Weights of a small transformer language model.
Architecture: LayerNorm before each block, biases, tied embeddings.
Each number is 500 + 50 x the weight over its row's rms, rounded and kept within 0 to 999. Layers, rows and columns count from 0. Numbers have three digits each. The size before them is the row's rms in percent of the matrix's.

# down: layer 16 MLP down (transposed), 768x96, rms 0.0962, rows 355-386, columns 0-95
# up: layer 16 MLP up, 768x96, rms 0.0962, rows 356-387, columns 0-95
down355 129:460433485539548528442535522480559437493512485506470548438553582519430556513486549541524558420464413513511406514501624421611565444498579474519506554505460563538583546452444462511490377506582561483500495447512495492494419464512487450499461511568584470466452472531418481582504541573465456512
up356 108:549485599588375564575463513500534499465567506510460398558520516412497547507508523530492461461522474491547498607452586562590530501482507563528496493552434471465469542451473500460489556500475533557581532509512491520581455469548533530474503485605513432475393557562491533393456497476432589458
down356 084:519482513514509497524585424571452418508515474557520485473513550540536481561401546495493508534506452488480472526613551502390575424491506521520462546442499526530593544590528509510483498553481611500455515524424442497573529603493490519424588566509433453491553436595557480556546470613482541506
up357 107:482457679536590515441588511533531508523531529452543543469522553533455477492437498495547485450468546496494469419446539477538434505550423361531511546450572551437466540553475443419503520488422440517469492542501477501473542495429439611523449432517495457499444538446470494482526591483513443423
down357 121:487432492497511525476544538483474531442519363460565538475489463522512470419474536488571402445500579565516412470450472520579537583523508542568541555480472552416483441593432446408503533513509477501556496537441572488512570467553383473472523408461531439454477545451545521499517479457579429547
up358 094:509484525523475539508446480413582466590458500599608539523521450452542483477460445475480539486529462566449445555535543465455466372530511407464499457453478498487537554506505492553518479519530514503551530438413473526443553553559511375495441366499576517571418507483481496548583577458466463468
down358 097:496491584480492466486483447590428538491465463450504523493463466507521380515590553474494497486395498454476533501399498597393504483375427489526565524424515506462436480525509542460504511428527549504531482489509502530550450484423467476512457553524439479412513478582572502532431457387572409462
up359 102:449518547498518432495496557517579481506485467447515409501562472448609545487493550414470534561561494557517582490467549460487517518481538534488477489371449545564500567467467424506521581606427487430416505548521528541417491509518522423539528480501519411549461513553576564523422511525469630479
down359 090:587514537519467413570510445475494438456655549516531556520566432434448591494497526474376493482563539450527484482461603519454502486455417490466471481514403472449358480451453541431434533521436525528477461449541502490546457472517488481495473520511508561586540501530531475565490483500563424483
up360 090:496484492514532522419450510555579491492429449425557528498606503595518557483426536567495494484483421487489500512574519467461511456511525535578491542558461429571474414592467549519440495483562442482390521489568441557429599454446518435521484517553514451455551462586432516510439490545597549536
down360 091:415447510503451497554637570498465442520499475570514493494557459395511465469505397466491437426382560485539511478526612509496487544494452502467531566564569559494474579492434407487542595572483554501537510465490562512552466540503517533512542503476448457493469565485553436479553539460451604546
up361 091:572639436509488462437577408459509554543506554425528595462486466423500484494518452518475447443472506526522524407506506565501449453482453469493517486528535488507488629612466456444516603406582501457511560471487536586442492537546487497489582491522480485545547541494567558449563538464449498557
down361 102:484446523518372449544465434499534626527515550487540487559417565456535468546569518497578490452483480493523596515555602536519519497576454571512464470510506492529486512528583514397466494482538496468515407440488449509548546571472512583556483506531532407445552417483522428539532548427434580521
up362 093:554467491474408537520492485585553530540513510474590499453561543497564570468461453529476505410491591484557526409490617464505516421497558558546491422539527454511530440509475549486588572508457517566567466532552461460423521510466562484491535423439446391507384589546540477507460491491513433530
down362 091:354437553501529447440439441499483461513454453496442605515465524474454459595507561506545472580480482496622500556526454563545433469510553481517568543541472453379552551523599453438515483551525494465422482454512586571522511404457462519436470516514468498538492459558553526473542506450489481448
up363 112:477410619452543481560501463576532415529457550516472488570492520482489550408467475423481471462528476484451474510497505468512562477598522485518503528434450493452505600505423540531515475494526537538433511509496477475531422585490425543491519521456608592486452547495446633514503544517646447434
down363 097:390504527518554476513506483491575533467551498437523499475467453538463435452565428506547483405555472415514568500450437490492553590437481465438486516498532493584448418478472472546452556434438535543454540576528490492523532435501452612458523542535506447505626588473571433524457421544538578524
up364 110:503548552471563501439576488496496627455585527573499515503529472474451533546519546582486468412546399641438498457443506433544525479528539476512509480491447505528499517533554499504435449563432574605515481522508497496499435403428492477529466527481473437476584417559469504442630480497457492475
down364 104:588500517552459506457513458560484475507484461384444428402494474569483601515438431529485486532441514449530565549571511538496434554523420556529552517493554529486482477382542503475511500508497477422480452397507541510497596571544495509418561544504442607444520542405557465462456544439467481462
up365 094:450473524591458527429555434557478543527558551432541407440512426551510551513609530544486443546509520458557573541495567455516447539540482516508466507527453549486463452507475487491577403634518538518531467586454422528495450462548499542525574446555517445495502456560378504553532471531531598498
down365 103:544432509538510504503441469577507457481474464530476482620460435572411521553513493440586394493464554576486552459464441439495431491521519570449403420561460553502484479489512570480496356487535555503525470471544488469551386490484514475395533550514495439496569487503489472572459543520595484497
up366 101:465548465462545443484525541558485510549509434447530571527573547494439580450448515502631517470491439405491410518452501537445521396467483460459480530506481553479491495477485486566515486505581540501596538500463596577525465590436545468503501492603601479547514446587404538478443462459429504516
down366 085:472500498510476509479509499455446450456421476458584574485549478511490564525447536496508454497519512363526522460513483511498440499479607506559496468453443545361506488618545585558441515535509455513498442572527601515598476462469605520564460492562508424466485441501506541433496477413571579503
up367 105:551515530440541445555470554485585546430480592502406509409568486547559444473585493514519478590452474474564506457543473411512458510475505490577502392519535457505526513548467428459598481501474480494501457407481461515489522533474596462478593411551551517515411512448454415476552557422459467492
down367 111:492509438409494580507589465589516460549543545452502484461422488471490458491585524533511510524507532579506555498425451577595437526467501449528475548545523522415434563540442483459434464447494434475517450542389569513470373531502543468547432528513556470457556487545456485538414566488454599511
up368 102:461475478499538593535503560576459512509537490534595486373495436533453429385514531469530489547492427439507455533519493508442505600599573582424524492492414547421496564522401553430480462536566469495558379505553490489546464532446421440555555500518526491456527462486521530483514526455499483518
down368 101:451440476399550546508457522509416508475457544548504453534469457440474528616436470466441471464436477570550451434509574488512472479476591436449483523614581488508501384471510529482481484500555577428495444460559495509499558513498476470441504479578421502520511484406460636460462414547493500531
up369 090:536494480587522548572539550456558498442634525538579487531490545566508576461457449535415577449508560404575501513448476499473564505508472490496493472472424556541438556461487522428500446586488513464523528436503549501464487615554529532461551412518466546530459607444488516587472422498535566467
down369 097:454561511509513528474545498527417425517494523499505448554413468502536432627511582538575394523562532459524511409537444509545499553486478472426519441501531440574434416439441507468547474476446495479509501534454548359468550472496567423502528480560500505523505463532467406464534472524437569395
up370 104:479528414557603551600491515531449432491574603490414497462557459451355481453467539480520526568570407501457514532518538434479500449468576465531552530522491549504526479476468495493440503515474567496531424568567521491522519543501391508463442446445467517483524583515507526535420524559419449424
down370 110:534438489559459545565458504495489548487503551592594599509407579541527538485530560340537530465445547497501511546514559550458473498520509502466478484545536543542475575500487392436553421544493510503477496444513466512595523456519481547540340486419462429463460478485541525482457557446474538462
up371 104:444500481556561548431484428587453455490436462476503509448487467495490495580472626479517565483492493526495449530448513480514560396565557511508481524467464384424507566511550550521457412472478447465513438511535599432452489499465410410473455397447557482555530483561536555420443498549483429519
down371 099:469463500503421443507520559536542471554464541506442565529409438470542499533584498456593467624448544457528508442509396522493446532602533501441573509454551464506455481499499572569462565473521538514487509423457480528607496537423463548555538435454433503512534563419528438562402486510544559480
up372 104:527457472567618547569454492508470477509534492555539533453467487522443529454477536492469559522583488535508432581426518512521501488475475520442492375477535458498492466549429407391469536530479478448506519554511390457600563517487458536497500507439435507522571468573573432501581403513589537414
down372 096:445521500485501556519549521456535537521536542518415496522525495484478414453543508450547423553543489508397480401483511559466556447487536418518484559573516570468478626538510494545476547544535476518516518430509585494409550448627533410463460474575537536465370493446469565479518545482420450540
up373 111:451459483518505472589547441505477478534590597495487546459546552450405428430491500479510411477398529548504459427466443498486485516485491523486493534389378501537558518412501514538371499541539506523512439554561541583395568562552562490466475541471442581475527543496523510556461468466484503462
down373 104:432540459478447456494459357398514532547512478538506533545592486476495420609553472478519531580488501452550402517478442429540485558536456500493492468547488443526512537479397466547540429535480523605523432515444492405481530543554483549525493527507507412470461515539426506581456594550528469436
up374 090:498543451470479517507584428409409517436525537485531504535583517541548487515460469486513419507499571482563495475528517572445489481455548518587455436410492453474425558509460562526441550476442477490589505446546495417517471565585415462551614549436531619499410542499492433492474459520473519562
down374 092:522544500559442490503486566487457439447468539366569567522474564560418551522523461485523488521482469484439564546573522422468457462550481476576489511490412489422496501482417582392413533509486524502508511465506453482457640582452508530495421526512541441475544598508482534489585458425463467472
up375 090:516401506483500555499516546539616517550424554497517473469466489455487483544532563425528391499502386533534427490505564571517454584493521494498483604517524422513489531473413527463445489531605461524462509464500453498474381465511513474576496463513449496563417433481538500493565613491442457593
down375 090:444424461427500528466529462494426447549491531482593453518471530478580452442507578500565398563519499488472496465534613480478468496570398390517619475437465445496466580418530503549452507544536563551479469469459536450572399490519510495524427459548467448485501464410494460430552473511485506469
up376 097:418494494464495468581564528509489505593490543502470511535539567380513501499535504487568497523375458440508480485575429451553558589593572526501433480554507513514548582536448505465529475507508554525546594479553484531472471461491500555526588453482561451493406479532630480554469548446545440582
down376 092:551472531534538524602479640528564373504494432612491428512562430495530486469469543572462479464471466543453584437436525503457613429519484505549539530527520567419456574528521463507446477571502522513449482426524495460534461556495467517402502506463469486523526577460554497463450537560508539578
up377 122:517544506520456433546572473533492559454548573502508474540491472528562589559562451534560435494569503458507490467502517505460534492555536505569413495374502508559451567389414519458479548521452504438433554440431624467440378497532491520508498453412537385490504520498480441438499502501504447463
down377 104:472512475439450541412415583441504492537438521517449568500442521498607410544448502468513544535521580514622550475482474511489498452567498504461496464629465470510363582490449538496518464511484481489597494463429465477550509483504451501580543528577457404480553471550529460566472557467543460459
up378 091:460472502509561513434551619555516573481445526563533503447577546478488538478467496535419554491544537523493493475466462493551506455447422515525488517444451547529548553474508460459607511465585488514426425560502579405509475553551477579512550526517593533379529548443504548517616490454574542418
down378 089:506481557584557487572587543505427478565588522580503467559492516440439519475577452478533555422496477415519466512474539595537493516510521573458476484588462531515559480490429503480441509494565485450495511463434516524354463435478476594426432423398501535459534569485521553432506529491505470434
up379 095:578491502500578513515607604521545458472453501517407508455574528427636540518486485583409479553632498571450497468627483431507496468545525509550474478577507525479474530500485506523533549471497524499535470504527541433461523487431578450582555417428573524447515484510458500463532548438502523493
down379 086:402471505415480488472465472561460529520511508492556429513485477573494482568514532510454454466520434461621492531473520596571534489567485513567495434535493486548578515504502598456506472515526540501458520471454480456533598547532396577483523570613435506402418493545604538516523571531572443456
up380 097:523481486399482517533457476446484584490480527481620561513490519627549516466518517452532446529495494462464420481495453485462597439542446524393410559444471469388551505426534459570537582478502453536581533559511551569504465469483532524492458532520504462496376455543535495521507505482470527377
down380 107:463528497491468469492521453366567503481495465539471541584562534533452568516477481477510525430492479475556600454572494516575468473453556475503481436584516432536507490486615518511568502513471540491515424367634502437511453406501468534505509491473590413557538493491540498514501531471376485559
up381 110:511458479516501535463516492554561552413549535454416503527478492537438445526472512514573425424401513523414424543539497495513509525513506487506503529554459447485518521485588463445576521429441512582463561550504555551476422535610563539515518462452494588602436420568507434483562528600509403510
down381 111:508523530524437494571478488468470501535464521502566536535512564457570526462487427490487550503517412491443586553524591594571484516447587499461470433521563531606527470438501483485559516459484484412516560320461497484539524460503597532464433478505548395496526502520537532505513568523374513514
up382 101:483492488605565542493499547536526561494578511447555553507458463436491556444466478490490453426473477495519509573521483497542543477513471490466452494552433447501588522515402479587504522489413561566485590443523583402468565532474535645475471547563462512467475506549475574360485482553517477580
down382 109:464627521429469511531495554413544486554489530497536502486551458430423432553408513537534536475497469465569613513527406568468518522472496507581432470562460495517482507408501500467526485481579487570493512610481476401541464556507523456611420468501444476490561562486468464455508422521464596503
up383 107:423503552549474528415452352484513488496459468411441519453558463519586528460419473566571511506556424518529533457505422399455502513454570363581506481462481482521522464576499480420540473544518508511513459510514546528519526445520507473452522502623547513577445478525451582479504535519551488583
down383 099:531451438504578498481637515461453479500453485520447506497599561548379479552525552505542478527532440558399424475518503455476473566557533459379454513497485530488489491544425479477531536492460514441462500464497479524460477487486529530573446612449575420438518435527566510567528589567481423442
up384 096:503531514551551441479528470505475548514593602430500537516540547491404476376543530480520464454521423426508473501490549436523548507565465535498521470370487486460538474597448455562467426561481441567422411451517488506603410432521457461470517449475446447501515594516532566486496502449542500458
down384 101:499530521501505509474482453567502454496435566498587519514512522523475491500419539522449511415533415490450503473538422487482496507485431518564515507634388457450479347496522487522553562501572473526498474530466408504407477519504597575541502602551573523518509409539449564605483494471444522491
up385 099:483561391451567531432553550508458580522559470510510438486461492598482422487544496507541487480543524453527503527425498558483479511430575478527500599474571539498512451519418516548553543521395428579513550580461424587510470485427389467480546430493507511428416501582413503478470477531497463485
down385 099:466498507502448463527524414520547556578522482553523587552562478490459480461509447541550475432495448472410568474423471531493511476537440573619421557443445599520503583435547492473565544416442508421504477577482536488523484420527556445493509580531382480543516442425522513465571490460550521493
up386 105:439492517438379500538502553507514481466477473488499450517511491496474518449514507493543425613557584427506389472541457497547496463484500501532494617487477433540577569512449407506493373562429610592547499511414508557482481528547506444447537484440512435552491518476423528571533548569516529479
down386 114:493525529519516534385493488430525502491546516515545502431517452510514566565560538455515446564438561507360453512562488496400436546430531572513503459516423525410465478540531512597616547462496523467513436481450436476491416482552428504519484489562547487543530523439544433582561454433417522483
up387 114:468538455502574597484476464474485570620509504471396508535585488483521457483529547433515454432433406472486523503531575496492481428562473513524416573511488500410477420438533521450519564521479479542507523562463474534506594609452482577473493556450652487425511558554502493484554468466490476493